{
  "n_layer": 11,
  "n_head": 10,
  "n_kv_head": 5,
  "head_dim": 32,
  "norm": "rmsnorm",
  "rope_base": 10000.0,
  "qk_norm": false,
  "bias": "none",
  "tie_embeddings": true,
  "init_std_up": 0.0352,
  "weight_decay": 0.057,
  "decay_shape": "pow",
  "final_lr_fraction": 0.1,
  "seq_len": 512
}
Each number is 128 + 24 x the weight over its row's rms, rounded and kept within 0 to 255. Layers, rows and columns count from 0. Numbers have three digits each. The size before them is the row's rms in percent of the matrix's.

# q: layer 7 attention query, 320x160, rms 0.145, rows 147-159,179-201,224-232, columns 0-79
# k: layer 7 attention key, 160x160, rms 0.14, rows 83-104, columns 0-79
# v: layer 7 attention value, 160x160, rms 0.146, rows 64-95, columns 0-79
# o: layer 7 attention output (transposed), 320x160, rms 0.135, rows 128-191, columns 0-79
q147 094:148134139170046110147101125138121122105088109126080124102149148158079139143130126185136149161142118140130130099117139133111126096155166112152124096129122121129083093130111119156079134152114151170144068095149123080133129140117081135126140096
q179 092:135131081168115120146140120137100096127123138143127155094164135124127141146104162206120134148120121105154174099101118144124109112115156115133132098118092089166104072156144104109091091124130114139146121145107112099121186133108036145115107091
k83 099:163097122066168082113103132125130170166133105133137113097088152138103103141127110140149120135105107107119113126137108121167134091144116127177117121098117078108095101121092086110158178134099113175115142140142126114158171128145160146132121138
q148 123:105111156162095166154120119104093135123109129090111082097158158110132141155163136146170133130135103098136166100149105152131147117113158144173149094129135159131099126162151151102172098143087141134133101096130104116105124113097131158129128112
q180 120:128124152146153203146141140124117144108151112076111150110139142071137097151144125144134121151159147127140151119120106102113154120130158172187102113124089114138125130175144173128147118147078107145114103153138100148132127116170130119142168137
k84 116:140077130128111140107103085122152166165076111104145087077062127136127099145122105079106158136120107131117112138147115123145137084172122112145096127116148138130105123160171122132150144147084151129120122121119112114106121089083097109155088081
q149 101:170181176128092117152122138138123116099148147133129072135100134152131122177109121084129121131117122112150114137115141137110158120144130129141198149100112120116120155142122103109132112119089141123144127122126104130163157130098154086119090111
q181 113:155170124122067166151139124096110109107123117102159114116126095115113156136162127121147088150140123126153112187108094119092149108136113093164205146134141101148152159149153122147140121125099156149135143167114156130127133135114121079121146087
k85 119:118111136108169104139089168144143129150122105135091119096120153134111102163121133135070136108133135153174096134124119151121158149173148152149179089138138114097140137155090126140153141150108148161110132135079116100121124139095115111131108131
q150 118:150132120097170104131152139114149130124107124126108108119155142150099115105115153155112134150123138145129119091089133105101149156166087126152093131157115107137150156122120147126138105119176085126105161128137167092144105137139115171135138152
q182 117:139140111103162116110142153106140148106157107133092128120177164149143108134158150116125097156133081122113160087104156140106153145112105106180086091136131107141122111107078130105123127119150086150164145107097111078119136131131107167114124154
k86 115:116162114138124135183145087153130136158131068110149103138135158127074163142094076144167158146137131117126143127153125138144127128103167154119060128154112104135112111143121119135151140128153066132122121144151108160155125117133142179116093131
q151 130:178147124118174085130139150148151134145112118162163189105120113103106107092111125147101132092134142183110124167112110120116114129132152120106113117150110108159163150097146119118106135129130056141126116150155178113136121142140109134110130129
q183 112:133130122142131106140119117160121140112141133161129133113132125162102124136112120155122126102087142167106114102116101125128118095138152087091104153131155128125151124081090119115117136125149072119131124114103166102128135114129099137100098116
k87 121:133170155120155113153129147140138156111119117120163125111127123120129117098154137135161119153145124093139159134090110134161131127110113127130152135113114116172110162111107146144143136110121117098108147143167178112191108163129177121122134153
q152 110:141129140147110133112093103130158114119144114084134105105171122140130164116142150133128094129105120117091086137123088135089147136111135122120135139136161152136121114148181164140146129158137182162093095116136130134120131118119140119153130120
q184 107:152119118176138163128138136104108164145187114127130095120145169095127143112118130125119093128139092156116097113141138131113107138134141096098107133143155166129130133134180124135168182166108120142095101108154109112183146138154155120110100116
k88 103:124100144115098170101129113133145116123118130148087131097146148123122090109116124094098151129158138110131106088187127105082158118118113123099137141134122139139153122186148128100145122153131139119141163122112112139103135170075160086099125060
q153 108:129128122100164089139148144114120081154153109135166153108098097132129071102119158111104174087116121165153131154137136096151127145117118133135121104097100149152133155113118077149109110095125086106137159161136118124119138152155150167123142118
q185 112:099123119102131113164145111122112078171128173122128141105108093130148068122137149112133179122100116136175160179118135130149152129105118129108125120101143111149126152123124095144117106115140122124123133140151126161149152103129160183170153076
k89 113:129143152146132124134149175128129095136165143122155141191117125122069163152141149121159087157144133109106144118113143142148085131126088131149120117098136102130117134106117114118145152087156117132116139136151118141173113119121157143151131146
q154 112:126132133109143118138136100113143154137098103122064137148133159136086149147130134156104169141136117169142173105139124096126093106163113157155088090129098096139115170165094117088111114142110088107161112094130132108165123158138100176150130129
q186 117:132144101111164122099108098082146128156117141108072179119161167137121110174126154162118125162121110132153190119133135141124135107098112130115120078108081100152117105193090152091144101102116100128146132090151153122146127136136090173147135101
k90 118:147138120091175116141085123153119167138132104084129119103088144134120147137154152155167111162083102129107125151131125137152082121114116121147097119133124090137118103099093094089117137120088087150111111115133108136121158119123092165155106169
q155 124:092116098148137121151132130164112147156113099147141193126128127131123125070109118139138129116174130153105164156158105119133121108144099151139151152164110138116088130133124083167151186149141114129153137134086125105111121162118107175123128122
q187 121:091090123131132102127120154150103086202121081143094099108111130137121129103113113135116144101171105129135176148153134150115139080138115167143106112131090145120128132147120114126148134119150153086111128085102096131112120133077113158136127117
k91 126:154140140138137151056135137103122123110120130112163116189116073117124197114114144120163101131143138131092148094118121115125151096141129139173110137135150117120121146085153124089140149096117139066145111134147101132113135102154111132121168107
q156 119:128141137172109121152129168154129131095148163120165190106109074140167108122093116094139114129148111132166140134164173129162141129141128108134185121107131151131119090106139086148163181108126145102150124171124119076114123132155144092114141095
q188 112:149123159132098153156102133170133082108070124133160136103100087133141126116148126097145126093144136110120136149142171109135161130130124146164142140114143144116143119118158141169133100122139203108107114175104132117095105145110160090163177097
k92 120:163141135159117120108116170136148130137102136155108152176153122139119124140119120167112114079144150152125101101068157135171162175115134122150138137172176136043155144098166111184133090125168158091178169143122149148128124114143139118172124130
q157 106:180124117120150134151151158110114129076137142122102121136117127128147132152148135121169123167124135084157104119114158120105142136106149163114084121081134109163159143109081105139127094094157131117124104137116094146141153115124106125139110135
q189 126:164123096154146091134124131087137163039159131131139126134112154132113153120106164124145157134146144101155128067134150129148127113077155156143127119125102148179120139098116130112138109080135127092110132121136097094140143128107113150169077131
k93 113:111145110127139138147113110150118113134150184090131128131168135128143123132123126117104145171077160168131121129118139168107123168126147100109129133147139122178115127166131149131129104118178096142137136135155142151160175134171124197107121160
q158 109:094124125141127144116140149144086149140107078137164147119106097139099085128134140111088130080123108139127171146149127116165113109140151123136128122109142129115138071139148093121093134146091107113141149107127110152099150090125112165093102148
q190 099:095110123120099127143128144143098112155062099144113120119100091121107108102125111142125153099105154131142134145126093111132139105147116157132124163094124120101140108146155114154099114127087159105115145121138128173086136095124138146126189140
k94 108:161111135138137125123148114115120110091147140111134127122110092135150126115150137102187101088138100132134116152088115124123108121146133117149196140115168140114163132071127126132070158097084133099114122122134125091100081109127090123183150137
q159 122:114107129089156122101155138092120163136132126168119120114126118101093090145148159124100143134125162141138144133105110110136142128159124113160089124124128110119151138113066121145112123126132101108169155123130150144127108112123113170143152175
q191 113:108148114087116129102136140127150143110099120145104156107160118110139084173177129132110118142078160127118139138102087108126152110152106125146119108130121106113148101141036120133115120144117118127161119127095163126095078108144113138125152176
k95 112:114139126116158101167135103117142135120174112102176121112086141182094133131125111142192129099101115108140176195114144144196085121134172164104115143112121118144085128082116134144117107149107117150102129106144137118113120100153112145134120183
v64 095:133157157157151101166154137107096133141164105124093144175138117136132148142092140111129129192118141138113146122133110109103164124117129068114134083113119121149114116136125164096102121160119116101131187151154109105130152120128111161143180106
o128 091:186138156154127144145168115146141136195150107060111147084108135125142130146144143115102083100143141111127115130142172110179126142141118128145148161108137175104046126082135186117133125121140103126118132135130140136111126118137114110103121097
o160 093:137143081120123152112114079207121123150141127072145150105174117127140110143150132134137087086165141121172099113101141111121130113163122141157172162129129128136087116096133129116130148114163140091101116153156132127124097129133130120100155090
v65 098:119112112120084163136118112163107135089109112142158141134114148103159137128144102156160153128132131107123092131175115137176127118098169148084165157128112138137137113141164131116133118125176097127109134134096140140168068083102158119108082103
o129 088:140158102121144099127125127060140092107135085134104144135120100088107134145109092099119153134104111133133138109095085124109122118131139143144071120113095144159162137152111095146103138144132122126117154127128109088150184089118117146149162113
o161 101:129124135171145103123129150119153116126109107126073147160126099135119147103104149161129172108095160096113179116084123104135107105099155141149126151139147111149129114143102128140129125125134106138153129149087143060099172121100104080147117127
v66 099:128108102120156119139104145138114118137101123097095087107089116155114125046127139098156142116151138092154120082111112153111136167173136133142137131121156108117131139123134114110134158115178107135103099178176127124166126117166128147143125137
o130 088:077134126096132119106114094184147165131116116146163145120136097149119113162134161158144115136099122104132146120151124129067128107138115078146159102145162107146130106139138090131145130115102127152155113135083146117127098147118143130081118129
o162 101:111142103125150112119137091151140137120113103155181144146126096135093138149156116148092141154138121142101149096157133106099112112137126078136150134141115098099107106136136095108124096136118131136165150141062132136147110135159167087099120119
v67 109:128123135131130129103107129126131116162157124132151167157138125137090129106095140153131131147123144082110112146154084127090140146138139096150168132108136154154115162140140175159101132117149158124167109126163126163140153139155112098115148095
o131 105:117087166132126124098127160146121162150108168126126146130107137143130144090069109156106097142160157182097102121135119112119113114146105098171131095145118121082140110160093173124136139103123116122135122133124114107133099114148107122146111093
o163 098:168093146136133130131142167153118141159134120156123153113105141105157140103127115108113126147122133169078116126114141096131113090121099112201107087136141117117151113149086132084113127098157122106151144144111150135109092127134115092157110123
v68 102:168085137100118156091108114079155118161145148144131090132120158109102065146113161129112157112156111156113146174106134124103116097160095129133095156115137143123114174123148111169149141127141138155140121123102086149088088088145163117130116121
o132 095:110114139158117109114094155116141144098120143144137141141114119155095103074121131165141140147144138147165113137102143142108144101118120139100146126142124101119201133133132125154148133121139150087109124143132111099144141135141151100117110143
o164 102:118090133135093133113109157126108127145123126145159110128117153121123119099144086123102129140147133123153075149142120159150123133147135130108131080144098139085180136133161142123137142100137102143146106131135145136137139143134105147140114149
v69 093:118140143139090154096103090153134113107138128158113126191092173102141123129098101125133130114158118167120091167177151102120125099105138110106124136122118112147168133136119108144105102107167120101119144132094135129135081099135137101130104135
o133 091:138153110153126116115126128075141109091159100097091144099131112138114132150148128139128130122134146116082101151124112113131137144164071155098065135108147124176131188135140150080166144110126141094118154178095107124167164124106131130147161111
o165 096:126140106164113148138111150084121101116112156131086134120149127121107152129107151156160113091121146085107158157114131146136103090135121144119145148105112135120085164145120154129138161103113118135118097170111093074115143176087118108142135118
v70 097:089136136056059132114099159159180137126152127131118131126134151133107124093126119141115147163083138099143138141139135135132102164157111123122140094147078143101166131121136137133181157100131089153119130115129133118163143131095085139125091167
o134 085:139110085099128128074117146152137126125092152125116131116151129129123118129083121117117116139151154130105135155157101119132159135116161162120112183129144127140175157197140109134153101123153142181113111148142127113112168151109100090146167131
o166 103:149127125093126102119126127142157165144139142117110147157130108117097135149129147108163113144126146122139134153180096107114132130103139169126107195147143140143138148170123096113171144137104108145087109130140123079086142132069115122136107163
v71 107:112136115173124088152104117183086129102114096083142174127147109105185131137133106157131107157099129143104119123137162141129129113082161121128142140103117127150124118138131113126086095116102147116112155119115143158141098105113126118140084091
o135 102:164126137126176146146135115090164130130180069058166112117105146093124117122151128097128095114118120121137088164134120097137135159146108135133114115134111163147110117096110142134093149119097128117105123115099139130152125117142109130158120135
o167 096:134147159142112153178171153087142109115142124116107154106173112107157144108109168142142157123088153097102093172124136136125118137126131126175135098105097124125104101125115134169116141103138178111141087120141157110137120131102082115142165144
v72 103:141142109128137101118174112084204110086101183173139107131121122111149129163163147109128144104108142138123147135129121144153132153155122149136105124143116116141100099115114138109112143108134110093130140104121135100130157096125100140119116133
o136 106:159169088130128125115120119088091104158122107139077114141161068128101147144169130109142170116107110114127135129149137120151120147085131151097097141078136152154131141113146119096105137111149168145148135114160112143120164116162161144105171132
o168 099:119125125106103146114118150133114084120125152109142106112131093114112142166111115110168104134124166149139128124149119114140141164147129129108144175087140184138133159103176129104095131167146138146144127111118121144122166089139152151125159126
v73 107:100106073137126123147151125174119129095137123113168116090157127113153130152145088109151130152115117121133113111109102188172140103136158167130116158160110138129058100147118104139178153105114144121135123138113140141177127104125095132135154099
o137 099:162135127117146104103099138124112149155120117154104174136093103155151168144158082087154176160146126154136119116097165118124130130095189139129127107132134097126145131155154126165110110149125134142136099123135115097127150087137131167131169128
o169 101:162105134166164082115141177123114115143125103144112152116054103110151120130139105110130149165100153107109107152113147096166109138103132108150128117118148114136136129146112138156100090147178140098137160159133152135114136134118130141132118140
v74 098:112148101202138111137148123182124129124113126121104073171108134181124102159076091107158102120104096116155156150122148118122166131138116131175089146136148091110130105119142090157138139155080155100128126146173138111140138104117117118144131127
o138 093:118175141134147121166132139136137110126151122129127101099134091174159097149168138143142131125100092085127097152090128138140156123131102116104103103094145132156105157102113144092117123108100142103115082159139149197153134172119132169121133146
o170 098:105151126089121123156158096073142113121161143119119112108150137107163133123163118084122136150130111139113109172154115132130135082091088079106109118112095120146110107121091130119119130124144121103117124123137135161156078133101141201116151130
v75 113:115141122160152097165140124122113166141104177147158197079120097128135124139146122138125096106110133150149127065123115168144114134136154145143134110169128118114121123164137153132117104103112136130164119141118151149149115166121139110101060138
o139 111:132089103138145080143123134119148096141143125130166144140136154077117162146140117086126138162150121156118158127143137093146141178111142120144142126122084125085140075150114062145098131161122129142146150097110152118137136126101115105126171161
o171 106:108110097163131097126160130091122099110165153146153149110169151100139117133116180113111128137130107105131193119115145131113128144114081130149148164112084147133147109147127085157115181166108104108138104107162108091126149088130115115140156164
v76 096:124173083130100161099130136115105103132194139137095109164129133106122111164132133137149107133132151126109143140141079158129099158137151117132122109130081128112131147149107173097153122100160116122160132145056181135108122144141086134104113120
o140 100:105125115110110109111148116142126106128119097108109150152133158163119141097126095107126180159136146135125100150115133115131123107129131123108108106123087116157086163186126140095182146104176090111154135139109140140142153110116069130125164131
o172 093:149147134134146128125129140110112165148143138114087119175098105141099114136115146134124149119081116152121140163121125126151137114117128161156127147105147147134119141178142160092139125138129092110180123153096099090072141148113105106147152107
v77 102:113143110090110130115144160121158119144127147143130160125149125146073147141141172144117133124082112101118152099110112076118122140133112131126137102155146133142154139137091194129122117138098122146131110089116104139117105214133108084087135132
o141 097:119065138101141122115123126137112137117103202132151095168129147098119123098107125127124110139172123164098130125164123101139098182124123113140146136122089130058123139157098147133129172126136095146148137116163130141087087136162121104110108125
o173 092:119112155081114135140146124086132145141154159157142114148122130126117139109123120115136124127130108174094108150139132121091140136085142144128104132108098135124142145158122103127149149117099100134116145099181152142130117092153150166115088147
v78 097:151134127189134131120122108121125157121162149166110122179093134127136151163106113155129121140126112130082101138157103123091152142122105077109107120093165074182161123160146211140096143118161139124110166128124122105148125102129115155167129089
o142 094:140128140164132106157164135099136099150127102085095126103139122120101112146087114155098104126123125122110075136114150132144119110166088128103112115099097183146079150108121154092118150161146119079138161139148144161104146147108125126109100130
o174 097:134140100113163152138129119116141154134138136097076151085161122129156133133088123122136097099155111163108154115070136126128138081129087119128145157114105117123109152121097143071122172134115116086146113137110133100100145136112127110132138112
v79 104:116102155085135124132104151128120124153082089074138153041163134100162133101158141125109138138109118122128126131093160155111101126135132118167146114088109167131105147085098112115107121130075146159116099108120124173100155122118127109124126168
o143 107:118097118103159145106107101148124156133129140114173149132117131123101118107141151111123110116143138151133138110159089109129148139146112130141113133138151110125162104125136088134141142108069169133128128088075149091127086118149142118128095179
o175 102:105093120119135107159153140124120127142104125158133150124120145130094118139134106163133149121106114132136130099184126123170135160186135118123100081078127114076107130120136149136132122122111178136096142061121152127177105134159116103108123154
v80 105:155169121186157144154115133160128140139133144134066084161104100146157162170100128085121117114121113129141130089093135107128140128133141134144140126103151105111126102125106147112108096183082131116114153136142119114125185123133117104147146069
o144 101:114144122141143150192155112128104073151131121119127099117114120135152138135171135145115158114100083091126151150104145118179107151111095125135136112099114161170068131062116112093110140137113107112167165154110164194130149139135120132101130150
o176 104:088131106122115129171142070086090088117121151131176091101142142127119150106156099126128165093128076118121135167116129142151112123121120107127157105106087133158076118051111104158123120152118106127160136148128152184128131101129134164086139107
v81 105:142152104120127134160141098130078149115143141141106091110135163095178141148165111115140147124093131165136115131151140126137100108098109133090137147145108126127122099144154099125120138154104143139096146112109159119075098110132168122120114128
o145 095:131147122121139111126134109107104090106127110126121108130128141090118162130128114093136146110095107105163125153107108125103148119123106200087093132127131130176126156096140113136133133151135095094103142131129094123090127087128080147157098150
o177 112:124136159145170107174133156097119145145140095095118102152140160127116116137089092148136134091066104078166094156117131135152135117146152145087120118134169113149093119144162150122138107135143107135139116133154130098100127169112099141162119135
v82 107:133110146153136158111105116147158161103137140177102130111163118131149153147096098150113143104096097098109134115126161107088096166062170122141090138115110129086169103092161163132119134158107137171125111112153127110075183149085129177131098143
o146 104:088118120160127162166155117138113060143111152127105134103153144104110105132106113109110153161101114127132141137113122153159106112137148157136092129102099138126135146135143078129110132173141134129134133145135150180175143156123093139171121175
o178 112:109133119118157143128132110100112134164164139117112144109133156128125107149108122116162136136133100144160163133101083138127155122130120120143091143152161137154120136137111095122137146153123091132082154097138085107142124122103082178107102119
v83 108:108150159076142149100159135097127123127148135136151127151164102163083125145137116168096113165099111125105127174135119088127138123130137125134099102142117175138141166119114128156139136126090143076161138118106131159111142156101121102138168177
o147 096:164125111130087129091144138132117108181140176138117152115138133149148183106113087108089165132173167164104132105125116145169127130102177143134101145121119133092134142167141146120164116143105122118124103155136103138147100110117108119142180108
o179 102:133091121098103123147118175130131152162157126136097146115171182154168153088145094110117135107142148132126135114127131122118131149113184176111126125131136149118150156141097163096142124137128159128108108159134142130167101104093101108165135129
v84 096:123104123124119134123148098156126099120106109098132122147114128147147138061148140138154124150132147108120158090112132146123122129102137140136146143088161068098090104110108074118098114143164124136121102134135113147154075104140148137121104137
o148 095:110135094128146115131114141097135153093088075093143081116190107113083087138114112079188127110103106125170131122157101111087132113164107118129101096121067117133143115109089132131140162114104128133112107131150119104116119116109128118132100131
o180 095:114139111132174108159118124101152157121116069114110131131167070108146136110101100110128165137120124156102153095185162107104136160139124111135093090093100121138122096146093144125139108089117142101136149099118164112151118146178141118105160164
v85 096:096154165140147145159145149148135124143126145110108113091149128106162159119113168121132146127131120121088142118101085139144130137129126114165156124140136162110108157145111152071113096141151160076141090162156124154142160088106178114125196137
o149 102:148151131119137119161120119144085096164137126140123153123101072180159139153193157118087169130154127147116145105142153111168138149142104142150104121085122139141097126130153145137117095117097168142164144109119145097138122113155138154119173153
o181 102:133074085116134117129082115172121075136097109145149143134099115134134129136148122132082144111119131112133155113128174122162167128179094140169134111084144119123088144123129141145113118115152147070131170130148143111134080130140152100135132104
v86 091:136127145123122082109093142126135182129115128150120110166102104139116149116087115127119164085177155151147112170142133105115146118125137094138117089139103107119143126073155089158126145148143103082121142127156142088124191138131136141149134135
o150 086:153152126135108152132171143121135157182136133111094153108152140111102150161096141171119083112107144140112109105136086149125139131139092123138124139124187140117112116146119159105130122120135176170127132155119099135116144132114123124125116121
o182 092:138143096122120144168121107128146155126133142081111146117165147151104133168162129132131126134183153145139135111108134149106118108118092120119134123151139139120083117137080127100155161105132151160097109169130062149144129143130140114111147147
v87 107:092110149119147113156141108119111141101136186110168135179128096143117095136110101160126118147095139123120163111091112157143124141140121109124116115101139157096144120110122170129107119137161132117128107128116154126126155093101110122165109111
o151 099:182165091139131128136163151115135087175096106108112145127118125153117169138110079120093156157108163128148143129173119117176102115121157138116127138099077149117128095132113130176069111132108149094114150131142142153131143114141132116155185148
o183 108:155115108101073122136147102142166104112129142115088184123160100139147175118115086109143152151150161147125166128136096118129146157101101139155132121115115151105171124098109140128110144119125139083142107113143140137143158078129099130158140175
v88 096:145112142185114123124079136144082119152103077096129136138128131102166122110142120138124117095154121128119115113108161104123123143091138138140141145062174106121152132138142163147113083126122104164105120141123130140123100128144143114113085090
o152 099:089096141117150131170137095130150132082140123094153118122110151118117078124109165139128108125106108111162124127128083128124123119154101085126123096161086136143115122101098104115139155133100096099133149115106161132145131171127126135153072157
o184 094:092113115114152119138154093082129130118103146159087116121119130140133120115120187161121159105100066142115161137107098126132125111139122076136104082132080098094111131114113128147129144098091107122142126063110130118136137145156118114121140123
v89 108:159096162115134093152113125146139142096136088120142191130122120139123135163137116156121133162111147134113133138131148137114170114127141096125134123070165130151127127118171150193086150151141094113119093172168139160085120117071156106124114131
o153 104:142124153147132116146169152119126086144143146080108150116125145120121116146047120144104090147109116127108123165122105122142139133175126134135138154123120134092149141094094140116136120139090096099139113116111104116114124175145159091144070115
o185 109:159110120137148140119114138151168104148156090076074217122129163133165113102080100136128124161145118122091146121104080116105121129138114131153115128157146117155147131145126109112128147105144109155132137091101125092170151127119097113149124164
v90 101:131147130140139134118153174165129135129113096138123093136131135155092116111124102108079113103138074160164128132123138110134144132152119139123073111131166110111150148126154129174131088128088135102127107147135149141119105151121171089128108129
o154 093:121120129113108131182105143121136103080151160120147136093132150164147106180142141141124131160150123100118116142102134147148145137115142115099142136134153129109122143123130086134176131142115152109140129165116144161148113169064156152112124134
o186 103:081109107085110116139120093087134138121121124163084126122130188128142112122146161128111154136149101110098161161105115116124107124127146103088126138158107109106117141115086112175161163134111146157102148131117108134165121113091138147127125123
v91 103:141143155176148122148128132135157130124124124160128125149150117103141099081113138139143140133153119090140131099135126091125123157122216124119149123114092114122126131078162121125108137123171094130124126156147085153148124112135141147136115125
o155 093:100155111136137142115101129110126126155173103107166146117151093129101109093145156133089137106113105159107167138106120133107117122107124093161097130174129147129123117116142094113115134102123152138138137170142079140189130130163129116091168116
o187 104:116111129157125157123126130155113110130166155130170133151159098111117128122143155121122154112148139129120171111107131110114126119129126125199130155150152141146132120103122085081139147139157158148148141169102084119124095117136122098118155117
v92 106:159181124168118134127119118078137132172157114144097114156121171112108131107080189150092139111158122135135162126154094130084130138149101128129134131102125144092134144138123132144131105157126160132197117147150120127086143117121143135113105133
o156 100:089159140155112100130126170158113115115106151136103129140144163156125115065149167165118147130134116147132120143096162096096109098109093128146166124133154165124119122099142089112184149140145104099161130149113115132131137144144112115103104143
o188 102:126126125128152128110109113183088149148106123122167099148143145097130141099171141107096117148118106147133107094147128082170099114133132191157154107116114162131140122089179097132151152146121115097142132181139105154089106101151156096177141122
v93 104:167103142140172133161114160141104125134133117144088140114086166146131123149091104103196112116148142150135154089124093135127150149113129122109111131127133097150100160171166161133116127113105079136095167149142154126113131102149153122104134087
o157 103:087090172167108133163155109145148137094124113112157139102077124101123080134104115144091116158146117085122126158097130131132149130144086107113150135142143137145108132110126125132146145124126082076126127134099150140137117159096114106084073149
o189 106:096097122181136143099136111105112145144158123133142111137097133108138068122111130126114123131100079097128140166076075151128132080133110085127135158154167145171104105172144103127123116141148094126162119121099106126081127136094103152100092120
v94 108:129093099110127153079097098136151108098145120113159123177110122131104095115139088160151105152094155118125120107121167131097167162145145116153111145119175119125134149120163153154105128090178100125094120184144100151114084116152127135119128119
o158 104:133151110108105105119128130112163097095126138093132130082155125162123116167086139123164138167080152085144121176144093118130129131152129134109115135115094104164157167135106142111170147136143122109134113150108132132157134137141143113137135089
o190 105:109164133062088132127131122117137099125118115135142188114140105170152149116093102129149123144129139141102152153148058102090115164130149094154136159142088097116150146165128133095105125117115109143152117126086154094153144117139107129122135096
v95 108:079160128151125093138108175167140108103112162116119116131078156119124117157143102139103151123086166123098106131127135131148126127123141099110119104129147119162185126135105117141139136122148125120122117124161135111136099135070134126142097145
o159 090:095116107110198113130120122160147114071131112075121106162112167149133093168138144137121137114112104118076143132162106176118121142171116146111107104109100125142126161150157109112143110133079131105143103135133163122093164167129112130135101157
o191 112:134162104109146124158101125092144133099128111115116146161156157135137141113106135155165108105093115123068142130139138143111129125119157126054112131124110117120120140151157112117121143128090136128127130084143120103117186137103129102127110134
q192 116:148168110110136154132197163144130142149123138091166144144125120122185102115098149159158094137114107140140115143121097102140128141155127130088126152131108094155124176143123115140166122172143119164115142171133145142121116129100134115138134124
q224 135:116172155120136135097148132127138120132119117104131160149126089132116134101136148146124098129129122143100147149126098127121084158186086157119143169138056120128112142091128121148127141137126145128156169137143127113125107140121134122133123131
k96 093:146157129163140166139118124118130110154134164109121106116165139154147103138165120110099130145125113148158130116164164141088126119089122146100128087174150132152077124173130139107081143140139130098125086112100144106133124121110126108128131135
q193 083:133137130040140117153125138102112102146059082139108107132095126112060138141132115149135153110117087159112120135116071166145089142117135132134133159145121113163164112079123113094164131126149176159143123129140130092094136123112153129155128115
q225 079:124153178072127108127139135118175113151123101134124124134095125115116192149131135126157116116118179151107103137100049133146128120119120123104145165113104153152130151127088138143090197139121125103145161113159130121087132110122141168134094128
k97 084:104134138130150131140159115178137107139111161099106153145168123120153128114122131143128075111137080114144094138146134159112132126133122107091141127164082152130104129157104120130109106125130103091130149158150123146147097152106093143092132158
q194 099:114103117137125090142113129082126111142120094148086132082108135104078093141153133100106141117115107121120111089149117165110118126103147161174176104137153123111115076100159116127114141118112156134123143090148117132134140121108138141124108125
q226 086:131082103117129114164104146139123153099152141156136097139108143095145134154151129097142147134134144117143115107113131136159177082071160124149122086124175142115143124161111137093125146150161108144134106145131127118116137116118130155110106120
k98 099:107144133104106102119098112181140159124130116143146133148101132127122113111099117158111118123114149121113148165082111104156084136150097123149134194103110107131138153090126140168144103133173135152104144083148143145138124120142132141156139148
q195 094:101115116168122077087113067128123136081177156152122147142146121150123131127139133112105127113147136090134148138150192101098150133131122148162110096126153119115121092150140139145108103101096117106174131120101135150144101093122128167138124145
q227 093:123059092155148139108138129097100136133143173137146114114129105117130098124122142123136136074118120100169133118159163096120195103086152151134118109108189096128161085158103142098159148151151117135113098117107162107146137097121115141131130119
k99 069:119172152138111118140097132094113137142113079154127127112098129129142132107086128094113134145178161137105177088115081125186119113138157088177121134116130139127140152125151137148138142108139108142154119076128115101126158150169148116185115085
q196 082:105178159154114152143114105148129113132139126120146148185142105117145152137114094134128130107103102088120140169094176084135124106130103084107136104104113124101128140158117134138107129108119074105102110166118121103110080131119075135091129111
q228 072:148186149151095150123128144096118120127099103096101149137156123140117125100109140131097127136119097116123104087167129106114110113148094138126150118129128126133142126107122117108151074135106092131074109146132141159138119147114129131115151160
k100 088:207117132128113148133119133116106126107126120176155163111092088101147103094121117129125160125121148130144122136169162092125139151136098176141123120125123118115133120112122155076130143134126145142150122088090161139172067108091135093102116093
q197 098:170144137105170150117141119151093134119082110121162148146129114136153152130118126172124114159129146134131157146074109098154145103145105115103078175159098118136098216152121114131123144145149101154114130145119141137126117143144120118138132144
q229 095:132181152139128165100115122150117121154124099112109191099113130164124138106152139178110108145150127142100159157124122140140078161174115149109130178139065129114115144073139099173119136140132127133150157110130134136139115141141123125123117137
k101 064:137090132167136131123137138131157133105115144090118126119176116107101087136136128100114137132115096140154088149144192152071158182140121162082120127139163118146103103117132143095117108122109141133105124171117151116116135138068107126113143170
q198 082:146129118127142092152165131106131174129125090125126144134142113111127087108184133119124147129123139158130086096148159152147141161129147151160156136126170112147127133096122150143154119161163144144158145096124138149166155118123166103138144121
q230 067:145138107163152100157148113123086153141155110084144109156134109114154158125121095135145129100130135137143111125146140140177160145101114123180130116120161120183148151147146122094136167104221157147150123148095154123147130104128100120090145148
k102 096:087132134089136135156141125106135112120091128137134124106068134131077168107123096094107125102177106145112140126090092101172091117102132098109138125127113145118155143126115139140113150153125100108159144157192115112112154150153119192138157149
q199 094:090098108149121079124114141077133115129142159154099122121146156140102102113143141096120107113114119119142125110181135165105103119137144179166178119101157155101120050100163117121132133103088138135150134133126106116136125130124132123139116116
q231 098:122091101120158092139147150114129168092149156170140080129113143090106108141118114087158129099128125118150103120137153114124163097105154120127119090113186162119156120159119153084147123097139135145104117136129106135105147087111137125114080102
k103 062:138152145097115118160119157108140117125099153136121086125097149161172169116067112120150109132130154107121170117112099117184118122143130085154127125102092122121149174125114085158136174151136118165149147103145123139146132132178126091144117093
q200 091:144087125131119097124137150079097112137125120157069145115134132150105091158152125122120140155116125103120109090151154139119112121138159202155173119124133149148134084083135137119141134154108154097156138122136102123143101151091105120128128105
q232 103:136082127125152087135139134103098151109105123189137087129135138112125106127147135104172156116127111128156111151124139111142154080097118132153116087122156134159127124146122132097150126102146130085118119150122119135079149116120117136095098106
k104 071:097154116133101133110132135146159145139112144096119110118080136119153165134087110130143121145169109129090197126117118137149112122149132101117110133141121147088146145115098112087101113132143106143134123071159099138174151125185125106146117136
q201 094:117181131106127104122108118160142124079159180140085110133097150143129141110120139133102124137175097125142166172101168129129120164126110116133120108145075109140145152183144130110119115114087131106131096153159135127123116138154143118086126103